{"intermediate_size": 704, "positions": "rope", "final_lr_fraction": 0.0}
Each number is 128 + 24 x the weight over its row's rms, rounded and kept within 0 to 255. Layers, rows and columns count from 0. The size above them is the row's rms in percent of the matrix's.

# layer 4 MLP gate, 704x256, rms 0.0706, rows 91-125, columns 64-127
size [100  95  94 105 105 102  90  94  97  97  96 100 100  97 104 103  96  99 103  95 103 103  90  99  90  90  91  99  91  97  93  95 108 101 105]
[[148 120 117 100 109 117 149 139 123 118  74 130 123  83 136 142  94  88  91 105 123  84 110 136 130 111 128 127 115  95 111 138 164 134 132  92 169 113 135 150 172 146 160 114 146 109 144 117 141 144 118 135 132 119 142 141 121 175 156 126  91 101 132 100]
 [124 145 102 120 122 129 129 143 158  99 137  68 144 176 155 136 125 146 142 131 142 172 113 153 128 147  89 152 111 126 113 159 152 120 158 125 125 169 124 107 152  89 169 172 152 126 139 120 140 136 130 108 146 155 126 151 138  93 106 117 118 113  86 131]
 [142 148 158 175 131 169 152  93 150 127 145 141  84 116 126 120 125 112 122 133 115 123 152  88 139 106 127 176 113 104 140 107 119 141 137  87 146  93 175 168 115 134 101 111 195 144 121 161 105 105 135 109 123 138 109 103 138 105 104 163 107 179 114 105]
 [114 121 122 121  99 134 167 153 102 106 125 116 118 139 172 131 155 145 106 133 145 114 118 114 175 105 126 161 133 137 144 146 143 147 140  85 126 152  90 124 157 143 129 136 102 167 112 159 109 145 142 129 168  67 122 115 150 133 128 118 103 101 136 150]
 [138 115 108 160  75 114 134 135 146 154 121 115 168  93 145 129 103 132 100  95 108 118 100  58 126 152 120 132 116 158 183 127 140 143 192 103 145 106 159 133 105 156 111  79  98 115 115 141 130  84 158 156 110 112 125 131 132 155 105 125 112 149 116 142]
 [ 96 144 129 125 119  94 135 138 109 143 103 151  99 117 181 150 169 142 134 144 141 141 151 124  93 109  33 139  95 101 131 141 126 166 116 106 104 131 103 142 140 116 142 140  83 142 127 124 167 157 112 162 160 132 157 111 118  72 146 150 108  85 138 100]
 [120 141  81 143 179 151 150 149 164 147 134 114 109 147 129 149 159 118 141 135 116 126 159 166 130 130 157 124  70  97 145 102 122 179 105 133 125  93 177 143 135 102 145 146 142 134 141 137 147 167 123  95 142 148 128 121 137 142 135 104 179 110 167 142]
 [122 134 153 128 144 159 158 131 151 188 141 149 145  93 119 128 156 119  88 135 104 110 111  72 132 116 134 117 171 117 124 156 160 147 120 119 147  97 131 134  98 109 153 102 114 131 126 119 172 143  87 138 131 137 120 145 152 111 127  57 128 132 131 128]
 [ 93  93 131 132 150 138 124 106 104 147 142 141 112 100 155 121 129 110 126 131 139 149 119 124  76 118  81 120 138  95 156 140 140 132 120 115  85 122 147  92 118 138 162 134  95 103 133 141 151 150 155 119 110 141  82 123  84 122  63 169 136  96 119 128]
 [169 135  68 119 167 132 158 124 126 107 140  77 147 111 133 103 128 118 173  80 135 136 131 128 144 115 132 132 135 117 128  97 157 162 138 136  88 166 138  98 106 178 133 118  97 134 105 158 111 114 131 105  95 119 124 144 155 114 129 127 104 148 128 134]
 [104 130 113 127 121 139 107 112 130 153 132 103 109 107 132 146 122 119 123 117 139 124 119 124 114 173 124 151 131 116 151 106 153 144 147 192 140 155 170 112 193 130 112 109 122 111 104 130 146 106 122 162 107 152 135 110 127 118 113 107 137 128 117 149]
 [161  65 111 135 129 165 156 118 146 168 107 165 133 131 110 107 118 139 109 148 152 147 125 132 140 121 151 125  93 117 123 112 151 136 155 114  66  94 114 107 147 157 146 103 152 153 120 134 107 119 156  88 138 120  96  91 127 103  89 150 140 139 123 110]
 [157 135 109  68 140 144 146 124 126 151 162 165 142 108 142 126 162 108 130 136 147 131 129 154 128 118 128 105 109 147 102 170 107 187 141 132 118 124  94 177 141 120 140 120 151 145 198 143 149 136 133 128 132 158 121 102 120 112 139  97  88 150 141 115]
 [131 145 128 130 114 117 100 166 131 136 162 122 106 137  96 138 128 119 163  97 164 108 110 116 122 142 125 151 129 140 126 147 122 124 162 156 119 146 100 131 143 120 143 137 139 122 156  84 148 125 133 101 101 142 142 150 144  96 165 103 116 136 119 134]
 [ 90 134 166 138 147 138 103 117 106 164 167 121 147 134 117 106 111 161 192  76 163 143 121 135 108 128 128 114 105 119 128 147 140 145 135 141 140 130 125 142 159 132 137  98 112 101 149 123 157 113 141 139 172 120  97 138 122  78 127 153 139 142 112 129]
 [100 147  99 118 120 163 112 120 122 134  99 132 131 177 107 109 102 106  95  96 177 121 173  83 124 164 146 150  98 154 148 154 127 123 112  75 135 132 143  87  86 119 121 137 139 102 167 109 119 175 137 145 116 117 100 131 141 139 133  87 147 137 112  96]
 [132 158 109  98 121 153 174 154 129 103 169 114 105 118 105 125 108 137 124 161 118 148  94 149 151 132  96 147 145 118 132 134 143 111 109 179 115 151 104 126 126 110 124 144 161 148 120 116 185 138 133 167 133 135 114  78  75 113 145 118 136 147 149 165]
 [145 110 120 169  79 141 139 149 132 124 144  89 142 107 126 130 117  96 160 134  97 168 117 181 145 160  77 146  83 156  97  96 114 121 127 166 105 146 113 101 139 170 136 159 138 151 125 172 112 102  94 138 136 139 133 109 140  79 149 115 120 155 170 159]
 [112  96 162  92 152 139 122 131 130 115 139 182 134 110 136 159 140 178 125 112 142 127 125  91 162 153 123 153 159 138 135 149 115 127 108 160 122 171 135  81 155 122 137 125 130 112 121 114 192 161 112 168 145 134 145 172 118 103 122 106 109 164 109 137]
 [155 108 149 111 155 135 155 153 117 138 146 153 137 121 141 133 145 135 118 135 161 131  87 127 112 154 138 116 133 157 125 141 128 153 109 100 135 119 122 105 147 136 164  99  96 150 106 120 148 120 118 165  56 142 130 127 170 107  75 136 163  97 154 138]
 [113 154 112 115 140 157  91 159 152 125  96 138 116 105 110 144  94 135 141 172 140  95  78 154  72 139 125 145 122  96 111 137 136 119 142 123 132  94 127 146 167 107 103 100 116 108 143 156 130 136 137 120 143 108 130 120 138 127 111 136 174 142  86 147]
 [108 149 104  92 120 156 156 147 140 124 120 147 104 133 157 147 173 172 119 137 125 107 119 118  94 124 141 113 114 124 108 151 150 122 146  99 157 192 132 122 110 184 144 152 147 122  97 131 108 100 135 119 115 128 125 144 124 131  93 127 105 109 134 163]
 [132 134 155 135 142 134 132 150 147 134  83 147 133 126  87 116 113 118 179 105 103 156 137 124 159 130 154 126 103 113 148  95 130  80 119 174 125 133 153 108 191 138 150 118 112 136 125 117 127 149  86 110 122 109 118 125 162 148 143 120 149 128 131 115]
 [191 112 140 128 130 117 112 112 124 126  85 127 129 100 114 160 133 159  87 144 143 144 133 140 171 132 132 185 128 174  90 156 130 114 123 147  87 173 100 149 126 128 154  89 133 133  83 122 134 174 147 104 138 122  96 146 148 101 176 127 100 146 174 144]
 [135 101 140 150 109 132  92 122 101 137 166  98 113 127  98 134 126 143 112 125 118 128 109 144 103 132  94 162  88 151 114 162 110 138 122 142  97 147 103 146 126 131 101  87  93 112 136 134 133 136 150 118 147 178 118 121  97 100 108 128  73 130 133 139]
 [145 152 103 106 125 144 117 132 142  99 132 154  84 136 101 113 121 128 134 161  82 109 123 132 133 127 177 123  98 127 104 102 124 108  91 164 126 102 109 151 142 132 135  94  92 139 124 136 138 144 118 107 130 174 116 148 169 158 153 103 164 140 150 126]
 [119  95 117 154 169 185 189  67 107  71 121 147 140 136  98  57 101 150 142 133 127 147 128  67 165 113 110 109 159 100 121 127  86 124 130 114 113 151 142 111 110  75 129 141 119 114 133 121 124 132 134 137 119 111 122 126 109 147 107 126  93 121 115 106]
 [143  68 115 121 129 123 106 135 145 120 113 168 122 151 175 107  75 113 109 126 101 117 111 123 159 151 112 146 131 137 112  96  89  98 131 108  95 118 116  89 129 139 138 118 125 147 128 130 155 108 104 114 138 127 124  98 155 126 108  96 134 150 125 150]
 [126 108 135 100 158 121 126 118  90 124 169 136 143 127 132 168 141 109  61  98 136 153 173 111 104 111 153 166 123 156 157 127 139 125 143 117 189  96 109 142 100 124 137 132 162 118 121  95 116 165 101 100 158 153 124 139 126 144 103 125 136 142 136 141]
 [156 144  99 101 108 145 114  85 133 124 143 118 134 129 183 164 160 129 142 135 104 151 101 140 162 154 122 130 128 185 114  99 117 133 137 181 125 149 107 137 151 177 115 161 150 166  82 151 112 152  78 125 142 152 160 143 151 113 138 126  89 108 154 131]
 [106  98 127 131 132  65 105 127 150 142 135 116 121 142 154 130 100 132 131 145 143 159 131 127 172 107 119 135  63 131 115 127 118 135 124  83 107 106  66 148 126 125 100  90  83 173 141 144 104  79 165  85 135 113 135 146  92 126 100 145 100 133 144 124]
 [142  64  90 108 108 105 110 139 160 141 111 130 118 113 135 167 143 130 103  74 115 130 100 179 119 141 146 141  96 135 143 114  72 136 126 165 112 139 143 111 188 112 151 148 143 157 122 133 119 161 161 149 124 123 131 114  83 165 155 145 177 155 165 115]
 [149 169 174 114 104 161 112 115 110 165 111 136 131 114 128 124 119 169 181 113 149 112 141 102 145 114 100 122  89 100 148 140 131 148 128 114  99 138 107 122  56 151 117 111 146 135  92 131 131 107 185 142 133 106 158 142  98 106 105 126 130 139 127  98]
 [132 162 100 114  84 108 125 121 189 155 163 114  89 124 137 180 151 126 151 132 136 148 111 137 129 101  96 129 104 125 132 108 151 104 127 153 128 136  98 124 155 117 130 135 111 158 159 116 113 133 145 110 114 109 112 115 100  81 107 103 113 154 139 195]
 [123 131 155  77  97 132 130  77 129  81 149 129 124 128 150 141 146 119 179 133  83 131 123 120 121 138 144 138 100 134 146 110 142 107 127 124 102 147  70 130 161 121 149 123 155 162 108 113 135 122 110 119 201  83 140 113 122 138 119  95 160 129 127 100]]
# layer 4 MLP up, 704x256, rms 0.0648, rows 91-125, columns 64-127
size [106  95  96 103 104 104  99  96  99  96  98  99 103 101 105 107  92  99  98 102 108 102  90  98  88  95  98 102 101  92  97  96 105 101 102]
[[147 124 143 104 167 121  56 150 168 157  79 100 123 141 133 153 176 128 117 184  98 122 128 118 162 135 141 134  87 160 148 134 148 118  79 142 101 128 142 139 135  90 131 115  56 154 116 141  88 143 168 116 172 124 123 126 120  97 147 126 131 110 121 146]
 [132 117 100 109 125 163 108 135  67 158 126 129 144 111 120 152 136 155 151 154 143  94 116 140 139 141 117 100 136  81 101 103 105 106 131 144 164 125 122 124 164 184 150 146 127 118 151 119 153  89 163 112 145  75 132 125 149 142 131 104 139 161  96 131]
 [155 151  94 123 115 137 113 145 127  95 152 140 127 144 182 125 133 140 107  98 163 135 117 135 130 134 123 132 138  68  88 100 143 113 130  96 129 138 168 147  91 118 128 107 176 121 131 172 134 131 144 181 123 119 142 109  90 159 108 183 158 129 157 132]
 [ 71 136 122  95 108 137 130 144 110 154 166 117 118 148 146 143 161  97 148 147 147 131 157  85 151  97 118 132 155 152 116 152 153 117 138 126  92 123  80 130 140 133  90 161 152 141 106 181  45 150 117 133 154 124 130 116 137 142 101 146 105 143 120 140]
 [153 129  95  97 108 150 143 111 135  95 113  87 103 130 147 137 170 147 157 142 165 107 120 141 140 118 116 145 133 104 104 115 141  71 144 100 158 126  84 118 162 171 128 127 109 116 120 201 108 109  99 126 115 116 107 133 167 107 146  97 153 141 132 121]
 [124 104 169 142 137 151 124 129 144 127 138 157 125 157 109 111 151 118 124 156 122  98 124 115 109  89 163 140 154 146 106 158 110 150 110 147 173 136 109 133  84 138 157 117 132 165 100 132 113 106 151 134 134 102 108 140 106 137  74 145 129  98  78 109]
 [146 134 113 146 122 110 171 183 120  92 121 129 110 125 130 111 106 152 132 132 130 127 113 119 121  96 118 155 132 132  78 110 134  72 113 188 165 147 141 149 128 151  97  97 151 155 105  88 126 129 130 146 116 101 107 111 132 123 153 149 121  89 114 105]
 [116  83 115 130 126 117 112 108 151 121 100  88  87 105 147 159 126 116  97 160 105 141 104 191 118 105 100 159 128 151  97 106 108 154 101 151 121 149 131 130 173  69 153 156 130 149 132 137 192 117 134 141 135 152 109  87 151 110 142 117  91 104 118 145]
 [108 110 158 102 167 130 138  99  89 121  96 130 153 139 149 185 153 160 120 170 162 104 147 105 129  69 164  95 114 160 147 120 126 151 111 141 148 169 142 117  98  94 134 119 146 110 107 136  83 119 122 113 141 138 132 169 149 159 118 130 135 105 130 111]
 [130 167 121  79 133 113 131 138 104 156 151 136 147 138 138 116 119 143 123 127 105 119 101 159 142 147 135 116 148  90 132 191 158  82  75 117 174 112 157 124 101 106 137  91 105 127 159 127 113 166 134 157 143 119 174 121 130 103 104 113 108 155 144 104]
 [ 93 127 149 134 131 117 138  88 125 159 129 166  91 148 102 140 109 115 112 179 129 146 144  94 114 152 116 123 151 139 122 156 142 129 157 137 119 116 142 145 181 111 111 132 116 136 140 109 130  93 135 159 137 176 118 113 115 146 139 136 150  95 151 125]
 [ 97 182 130 143 103 102 111 183  65  71 159 137 132 146 148 122 135 111 155 116 169 141 127 113 124 141 124 163 143 111 130 132 108 152 113 112 120 129 112 129 126 131 103 172  90 107 139 148 149 160  86 120 138  98 155 145  99 110 127 133 118 130 120 155]
 [125 130 118  93 183  81 122 141 114 113 120 107 141  91 109 145 138  96 133 151 161 132  97 145 100 157 128 159  93 116 122 137 103 109 125 146 172 132 154 140 143 165 134 149 163 104 127 137 109 151 141 144 116 112 118  82 129 186 145 123 125 156 128 151]
 [ 71 116 120 117 104  92 130 121 120 139  93 145 134 151 133 129 137 146 110 113 126 115 144 104 149 137 100 160 139 111 140 137 149 121 146 129 124 130 139 131 117 153 162 146 128  74 147  66 107 130 142 163 130 128 117  89 120 142 126 144 142 146 134 121]
 [127 127 127 124 147 115 119 117 116 123  82 144 118 153 174 141 145 116 101 155 120 118 130 169 147 152  76 117  46 117 132 170  80 115  81 110 146 140 126 163 119 161 107 114 112 142 141 119 108 118 150 124 137 126 143 129 131  99 159 103 128  98 143 129]
 [124 108 142 120 144 159  84 152  78 187 109 134 101 157  96  98 147 114  85 134 196 124 131 143 149 142 152 128 134 106 102 121 108  84 101 145 169 120  95  93 124 111 102  81 122 110 132  81 131 122  77 131 155 126 126 104  86 166  96 110 128 109 126 125]
 [128  80 103 148 135 143  95 123 121  63 120 129 135 167 130 117 169 140 102  93  95 165 133 134 138 172 101 137 135 107 111 154 148 104 144  87 152 163 105 109 129 116 124  79 141 107 141 143 131 115 109 136 126 123  93 128 134 115 116 108 112 138  91 172]
 [126 135 119  89 127 131 165 144 171 136 147 115 142 128 171 138 189 143 116 131 138 138 139 106  85 108 182 123 154 120 109 160 157 154  98 106 113 131 117 175 107 120 129 130  99 150 128 165 108  93 100 170 145 164 131 105 118 119 140 147 130 140 129 129]
 [125 145 154 143 133  99 121 156  99 129 127 132 105 112 156 119 140 136 132 133 133 123  96 155 114 150 119 122 127 142 103 126 122 129 136 111 102 123 150 158 148 194 160 111  85 122 142 175 155 103 105 130 133 105 118 154 136 146 130 121 136 112 102 127]
 [107 120  96 123 104 128 157 112 137  97 119 146 143 142 114  99 113 148 154 154 115 140 163 122 130 119  88 122 134 133 110 189 148  77 134 136 105 102 110 128  92 144 109  89 178 104 110 165 132 118 128 145 133 122 154 107 126  75  97 157 135 120 112 154]
 [ 99 128 162 156 162 136 153 148  92 121 129 178 131 182 144 116 143 118 144  90 124  94  96 120 133 143 146 132 123 199 110 125 123  86 147 156 114 108 102 130 132 151 113 147  65 154 115 126 106 112 112 117 137 133 127 169 107 108 118 117 145 117 151  95]
 [163 145 101 114 115  78 108 148 146 150 128 108 126 114 143 129 216 135 150 127 130  71 136 110  89 101 133 150 105  96 106 142 133 145 109 127 125 134  97 122 105 125 127 110 135 149 114 169 156 157 142 140 141 114 119 149 139  96 113 137 130 125 143  96]
 [105  87 165 124 121 130 114 112  81  98 142 130 130  97 165 115 129 117 108  97 130 150 128  99 142  97 117 152 156 129 120 124 113 181 118 104 126 123  75 132 175 115 127 110  99 109 152 132 142  93 148 148 106 129 124 157 139 133  95 148 144  95 123 140]
 [143 108 105 103 182  97 138  90 152  68  88  84 130 126 116 169 103 131 120 147 155 154 127 149 143 136 119 137 133 147 137 147 144 101 119 131 130 137 131 147 120 167 163 143 165 129 124 136 145 132 130 134 106 149 124  96 213 111 184 122 153 130 187  89]
 [120 115 140 112 104 144  94 120 139 126 144  76 139 108 116 130 110 129 131 135 119 140 117 143 134 147 113 122 116 176 116 147 123 121 112 132 136 144 102 171 126 125  98  79 101  67 150 183 104 111 126 130 166 139 158 113  96  93 122 114 100 156 151 145]
 [104 147 128 114  92 126 146 117 110 145 152 128 148 107  87 148 152  85 145 129 154  91 140  93 152 185 123 101 124 115  95 143 117  82 179 150 105 115 150  94 132 157 108 107 144 151  84 142  91 108 152 178 118 101 125 126 143 159 127 142  97 144 106  74]
 [132 152 126 135 142 134 122 150 109 126 152 129 109  86 134 163 148  88  96 177 130  87 111 162  78 113  88 145 151 111 107  81 121 136  96 155  89 128 134 124 180 158 150 151 111 154 157  90 126 115 110 130 107 138 138 114 143 146 104 117 126 123 140 114]
 [139 135 138 138 132 162 140 136  68 147 165 171 148 101  98 157 120 103 165 140 146 139 120 126 168 139 152 107 145 121 110 125 109 153 115 132 121  88 151 113  99 119  64 144 151 127 131  91 176 141  50 134 108 111 133 101 155 151 119 108 154 120 134 149]
 [138 113 133  57 123 151 143 117 141 133 111 140  73 128 122 157  92 156 108 169 102 142 115 155 132 128 111 122 139 125  94  99 136 150 109 122 119 130 112 163 153 147  99 145 131 122 120 142 127 145 132 111 145 127 131 125 106 176 174 111 101 135 183 135]
 [145 147 120  81 136  87  99  72 104 120 143 118 101 112 127 141 131  89 145 158 145 175 111 110 130 186  90 113 155 125 108 122 124 133  95 158  91 116 141 134 111 139 115 176 121 111 103 166 134 111 132 154 129 125 125 148 131 109 127 157 118 142 155 151]
 [120 118 155  93 122 117 106 131 157 175 117 156 117  89 123 108 111 102 124 155 118 166 129 161 132 162 110 136 170 136 114 109  66 122 116 137 149 107 171 126 152 129 136 140 127 119 112 145  95 161 147 140 136  72 120 169 155 131 117 138 163 105 102 162]
 [115 118 135  81 121 145 136 103 108 150 130 131 124 139 149 152 102 120 148 136 143 152 152 117 114 117 153 137 180 140 144 122 132 161 118 136  99  97 107 136 124  82 113 162 136 136 107  92 117 130 135 125 112 154 131  96  99 129 157 131 179 159 137 169]
 [131 165 138 139 106 168 120 118 109 147 116 122 143 113 105  73  92 144 153 127 114 119 147 123 170 117 137  99 101 158 115 117 118 106 111 135 122 152 101 119  89 141 118  93 139 131 110  92 143 129 150 136 116 123 107 129 104  94  98 150 166 134 128  93]
 [127 169 100 151 103  78 107  98 119 136 151 100 129 144 164 131 105 126 145 114 178 175 130 109 146 122 140 167  85 172 122 127 102 128  88 149 108 168 118 103 157  93 124 101 123 123 138 146 122 123 131 126 119 145 110 133 111 129 194 132 147 178 119 134]
 [119 105 111 179 114 153 136 107 113 140 130 128 127 117 116 125 141 131 104 123 172 106 117 125 102 166 108 127 103 132 140 147 133 120  72  70 161 110 140 129 134 151  98 102 107 126 129 100 107 143 148  98  99 155 130 119 175 125 127 133  80 139 122 137]]
# layer 4 MLP down (transposed), 704x256, rms 0.0637, rows 91-125, columns 64-127
size [105  98  98  98 106  93  97  96 100  96 101 101  99 101  99 111  99  98 100 105 107  99  93 102  93  96  95 103  96 100  97  98  91 102  99]
[[136 145 100  92 128 134 118 134  82  99 111 112 158  75 164 125 111 109  80 146 126  91 132 117 129 125 139  88 109 113  92 118 127 135 145 113 126 140 163 156 151 136 172 124 135 134 143 123 145 152 120 112 139 140 149 181 153 140 181 125 104 103 128  94]
 [160 105 162 123 125  82 101 113 132 137 163 123 127 107 160 153 123 139 113 221 164 106 142 115 134 149 100 146 108  78 104 121 133 146 149 141  99  98 171  86 161 140 121 144 145 105 133 145 160 158 114 171  89 134 166 138 143 121 111 107 126 140 120 124]
 [ 91 141 113 123 127 167 128 160 151  98 163 121 123 157 132  79 148 168 152 101 133 146 184 156 102 117 134 134 108 164 131 123 182 147 149 155 106 111 147 140  94 124  95  99 138 137 106 100 157 111 122  72  99 156 124 144 125 112  93 129 108 123 127 107]
 [127 107 133 112 149 155 109 124 104 122 145 121 146 114 155 123 129 131 126 100 115 116 132 131 157 103 135  85 138 133 107 116 125 101 118 149 117 115 121 123  94  81 125 161 137 126 140 148 155 102 114 146 152 130 136 142 121 157 115 150  90 132 161 143]
 [144 156 168 113 152  93 139 117 145 157 149 148 137  95 105 109 149 134 127 140 110 147 110 119 141 159 113  62 117 134 154 138 109 174  86 136 136 130 117 135 149 120 138 121 175 124 102  97 191  92 117 128 129  93 164 169 145 130 109 164  88 107 121 157]
 [124 115 134 103 122 136 135 146 174 125 131 150 147 142 140 125  98 107 125 135 163 143 130 123 130  85 117 104 138 105 138 160 161  98 119 119 120 127  89 106  77 127 147 112 158 102 134 149 113 127 109 159 119 139 118 159 133 158 110 118 122 113 124 100]
 [106 109 123 131 154 114 123 128  78 114 103 143 147  85 127 169  87 120 103 155 159 105 148  99 129 136 121 184 130 131 101 153 122 127 146 129 158 119 146 128  66 142 135 132 166 147 158 136  96 109 100 142 107  93 117 113 113 144 154 127 136 133  90 144]
 [111 141 141 141 119 144 136 128  83 139  94 112 123 144 127 137 147 126 172 173 153 112 123  77 121 130 166 142 164 132 118 156 103 124 136 110 158 116 117 151 135  47 171 149  92 147 149  96 162 113 111 141 138 133 141 123 156  81 109 114 112 136 128 130]
 [125 124  98 101 184 100 149 129 116 118 119 112 111 118 166  77 172 111 130 100  87 160  76 138 139 154 162 159 115 167 119 157 121 134  85 122 142 136 113 159 180 170 111 134 174 135 116 144 129 145 114 124 128  94 153  95 129 149 180  75 102 180 142 129]
 [127  87 142 120 100 131 127 192 104 153 137 127 134 153 131 108 172 124 122 139 107 137 166 140 170 146 142 167 165 100 134 138 111 100  97 165 120  85 103 171  93  90 112 113 117 121 143 115 139 157 100 142 121 118 136 144 117 147 151  95 141 109 103  92]
 [123 133 170 125 136  99 140 153 124 111 116 153 144 140 140 113 116 136 140 144 110 137  94 102 143 106 151 115 190  99 125  96  64 112 102 108 103 122 108 155 147 118 124 165 144 165 158 144 126 154 138 111 126  97  97 136 140 154 118 151 105 132 134 111]
 [146 126 115 109 154 131 107  91 123 163 103 175 167 127 117 111 116 135  97 116 156 153 109  91 169 133 159  96 131  94  99 126 129 172 144 110 103 102 119 141 126 124 182 134 124 117 166 148  72 116 104 105 124 153 167 128 147  98 107 160 145  95  70 132]
 [106 183 120 179 131 115 103 116 109 161 100 133 144 112 122 122  98 118 124 120 100 149 110 115  90 148 113  95 113 131 115 151 114 123 104 100 176 106 133 102 135 132 125 108 135 113  79 115 132 164 120 125 111 133 103 140 116 110 104 179 114 104 149 117]
 [136 164 117  94 141 111 126 194 142 138 123 101 130 135 147 125 169 143  82 113 130 125 159 149 140 130 129 104 135 120 152 113 122 110 142 115 151 130 128 137 182 103 154 154 134 149 139 138 144 157 102 153 121 126  92 128 140 140 155 117 177 147 142 144]
 [ 67 123 146 144 148 163 126  92 104 121 158 121 180  98  96 120 125 125 165  98 154 128 140 111 127 110 122 120 157 113 115 118 181 126 153 135 136  82 132 128 125 149 100 134 129 107 166 135 171 118 127 120 139 108  97 130 126 120  87 142 124 145 112 137]
 [154 134 165 141 146 118 161 102 117 125 134 139 151 143 130 115 152 136 134 148 126 158 106 165 168  97 110 116 147  86  85 111 149 113 147 125  93 151 127 145  97 138 121 123 129 126 124 151 127 116 184 125 123 138 114 160 163 110 131 156 142 119 157 130]
 [152 144 143 151 133 108 108 155 112 109 104 128 108 104 157 148 109 123 106 136 114 162 133 151 133 142 110 116 153 159 120 135 123 120 150 141 134 121 138 116 120 101 158 131 104 113 164 170 126 109 109 135  93 139 173  86 123 116  81  97 130 148 121 152]
 [ 90 152 128  51 141 161 154 105 138 127 140 118 160 117 112 156 143 100 119  86 130 168 135 141 117 140 155 135  90 134 131 158 160 135 118 158 147 125 129 119 119 139 122 127 193 149 129 111  99  92  94 119 169 112 137 133 128  78 146 111 126 141 116 119]
 [116 127  68 139  91 126 111  71 102 128  75  86 183 117 133 168 134 107 100 126 167 127  88 160 124 110 125 119  86 143 114 136 173 115 144 123 128 130 149 144 135 150 169 156 101 121 137 101 141 102 142 100 118 140 121 149 146 134 127 116 125 104 122 140]
 [127 135  76 132 106 129 127 107 138 161 119  94 121 149 140 119 123 116 115  99 144 121  90 126 127 114 127 199 121  97 109 101 146 128 129 127 150 168 114 135 120 123 140 169 123 151 156 134 123 128 136 100 190 154 111 154 104 138 116  93 109 115  95  95]
 [131 102 126 148 152 131 151 148 137 167 138 155 136 133 138  98 140 144 136 117  93 165 127 126  88  89 116 190 164 173 133 120 193 114 121 157  90 111  93 120  99 119 127 115 106 124  89 129 105  78 148 117 143 162 126 151 104  92 142 142 127 100 114 134]
 [106 109 131  80 110 121 136 122 132 131 151 139 128 156 120 140 138 141 110 167 117 158 135 143 116 114 139  84 138 116 136 165 117 130  58 145 134 143  92 143 100  96 134 131 182 116 108 128  78 117 132 127 132  92 171 157 103 132 116 124  59 123 149 149]
 [149 128  98 137 117 119 130 120 118 144 107 103 110 115 106 125 139 121 133 130 113 108 118 154 106 171 114  95 129 108 117 100 132 127 185 122 140 110 147 131 120 138 156 138 141 136 104 127  99 129 118 141 168 152 136 125 131  97 112 157 113 125 158 149]
 [155 130 116 124 168 108 133 112  95 122 128 117 144 106 139 124 103 152 132 133 129 116 114 161 115 130 124 136 152 148 164 128 100 117 104 130 110 152 118 142 136 129 168  77 159 125 128 117 156  99 134 122 124  99 138 118 141 133 167 142 150 157 130 105]
 [102 147 152 136 119 110 100 120 133 107 119 115 102 129 107 117 112 139 138 147  97 112 134 172 175 156 123 111 149 139 172 112 133 130 141 129 137 152 143 124 117 139 137 100 144  88 113 107  68 101 110 128 175 123 129  88 131 114  97 120 105 126 141 137]
 [ 90 137  95 147 147 115 134 151 125 163 115 122 136  67 126 154 149 120 162 130 138 122 122 116 137 161  93 163 199 129 134 149 109 122 133 110 140 130 157 117 144 149 144 132 127 130 158 125 127  97 118 151 121 120 172  99 117 141 107 120 116 140 121 101]
 [106 112 128  97 119 130  90  88 178 133 118 113 106 170 120 115 140 161 135 112 116 150 105  86 180 139 178 132  93 144 122 163 169  95 139  91 145 124 124  98 113  99 122  98 129 108  75 140  75 108 116 131 108 106 115 144  75 127 113 157 105 121 122 113]
 [116 133  77 154 145 123 142 131  71 156 126 185 140 140 115 161  94 177 178 161 122 154 146 120 149 135 120 108 125 165  88 137 122 153 130 146 190 110 118 101  89 115  84 180 148 114 157 120 133 153 127 137 110 130 134 107 142 138 106  95 141 138 143 131]
 [116  92 132 118 147 100 118 129  98 121 160 101 174 151 106 127 136 112 103  88 155 107 151 136 112 141 143 135 112 136 149 148 106 111 141 148 152 104 108 139  96 118 123 129 147 107 118 101 111 131 148 102 131 161 153 166 133 126  98 119 127 136 112 127]
 [102 110 128 175 140  90 159 103 116 109 140 112  89 128 125 152 109  59  97 130 114 135 144 113 152 104 146  97 146 119  92 151 135 142 132 175 107 135 117 132 121 156 105 149 116 117 110 119 144  88  81 146 159 157 109 148 104 140 142 112 141 113 124 108]
 [ 75 141 120 137 136 124 129 134 131 153 130 176 113 143 142 149  97 109 139 108 112 158 128 108 134 158 153 149 117 105 109 144  96 125 121 127 152 122 121 155 139  97 102  73 109 126 103 122  88 166 159 133  79 136 113 192 152 138 120 152 149  89  98 150]
 [130  60 154 152 143 129  99 129 102 117 115 132 148 139 119 154 106 123  80 151 131 151 147 105 143 137 108 150 147 158 128 117  86 122 102 108 150 104 141 139 124 112 117 189 109 123 154 120 123 136  85 151 120 138  74 125 105 137 123 131 156 147 102 183]
 [113 113 115 167 123 132 184 163 145 111 152  76 128 134 109  95 105 130  83 169  98 127 122 141 139 140 106 107 139 160 136 123 136 115 105 140 144 156  97 147 159 168 130 122 123 126 112 127 158 139  99 113 140 115 103 116 164 146 143 166 168 119 113 101]
 [118 144 122 105 125 103  88 101 138 123 132 115 122 129 160 152  96 107 157 129 140 157 126 163 125 134 127 168 108 145 116 129 141 149  99 152  98 160 118  82 132  92 140 131 137 131 138 116 130 116 125 139 125 133 139 126 135 100 197 129 121 162  75 118]
 [128 115 131 163 119  78  92 140 115 139 145 152 126 155 107 157 158 176 135 122 132 111 102 126 112 147 109 121 137 173 121 119 121 155 119  98 138 113 159 123 146 125 112 112 127 118 158 133 111 121 128 143 115 130 120 159 168  84 152  95 110 114 158 131]]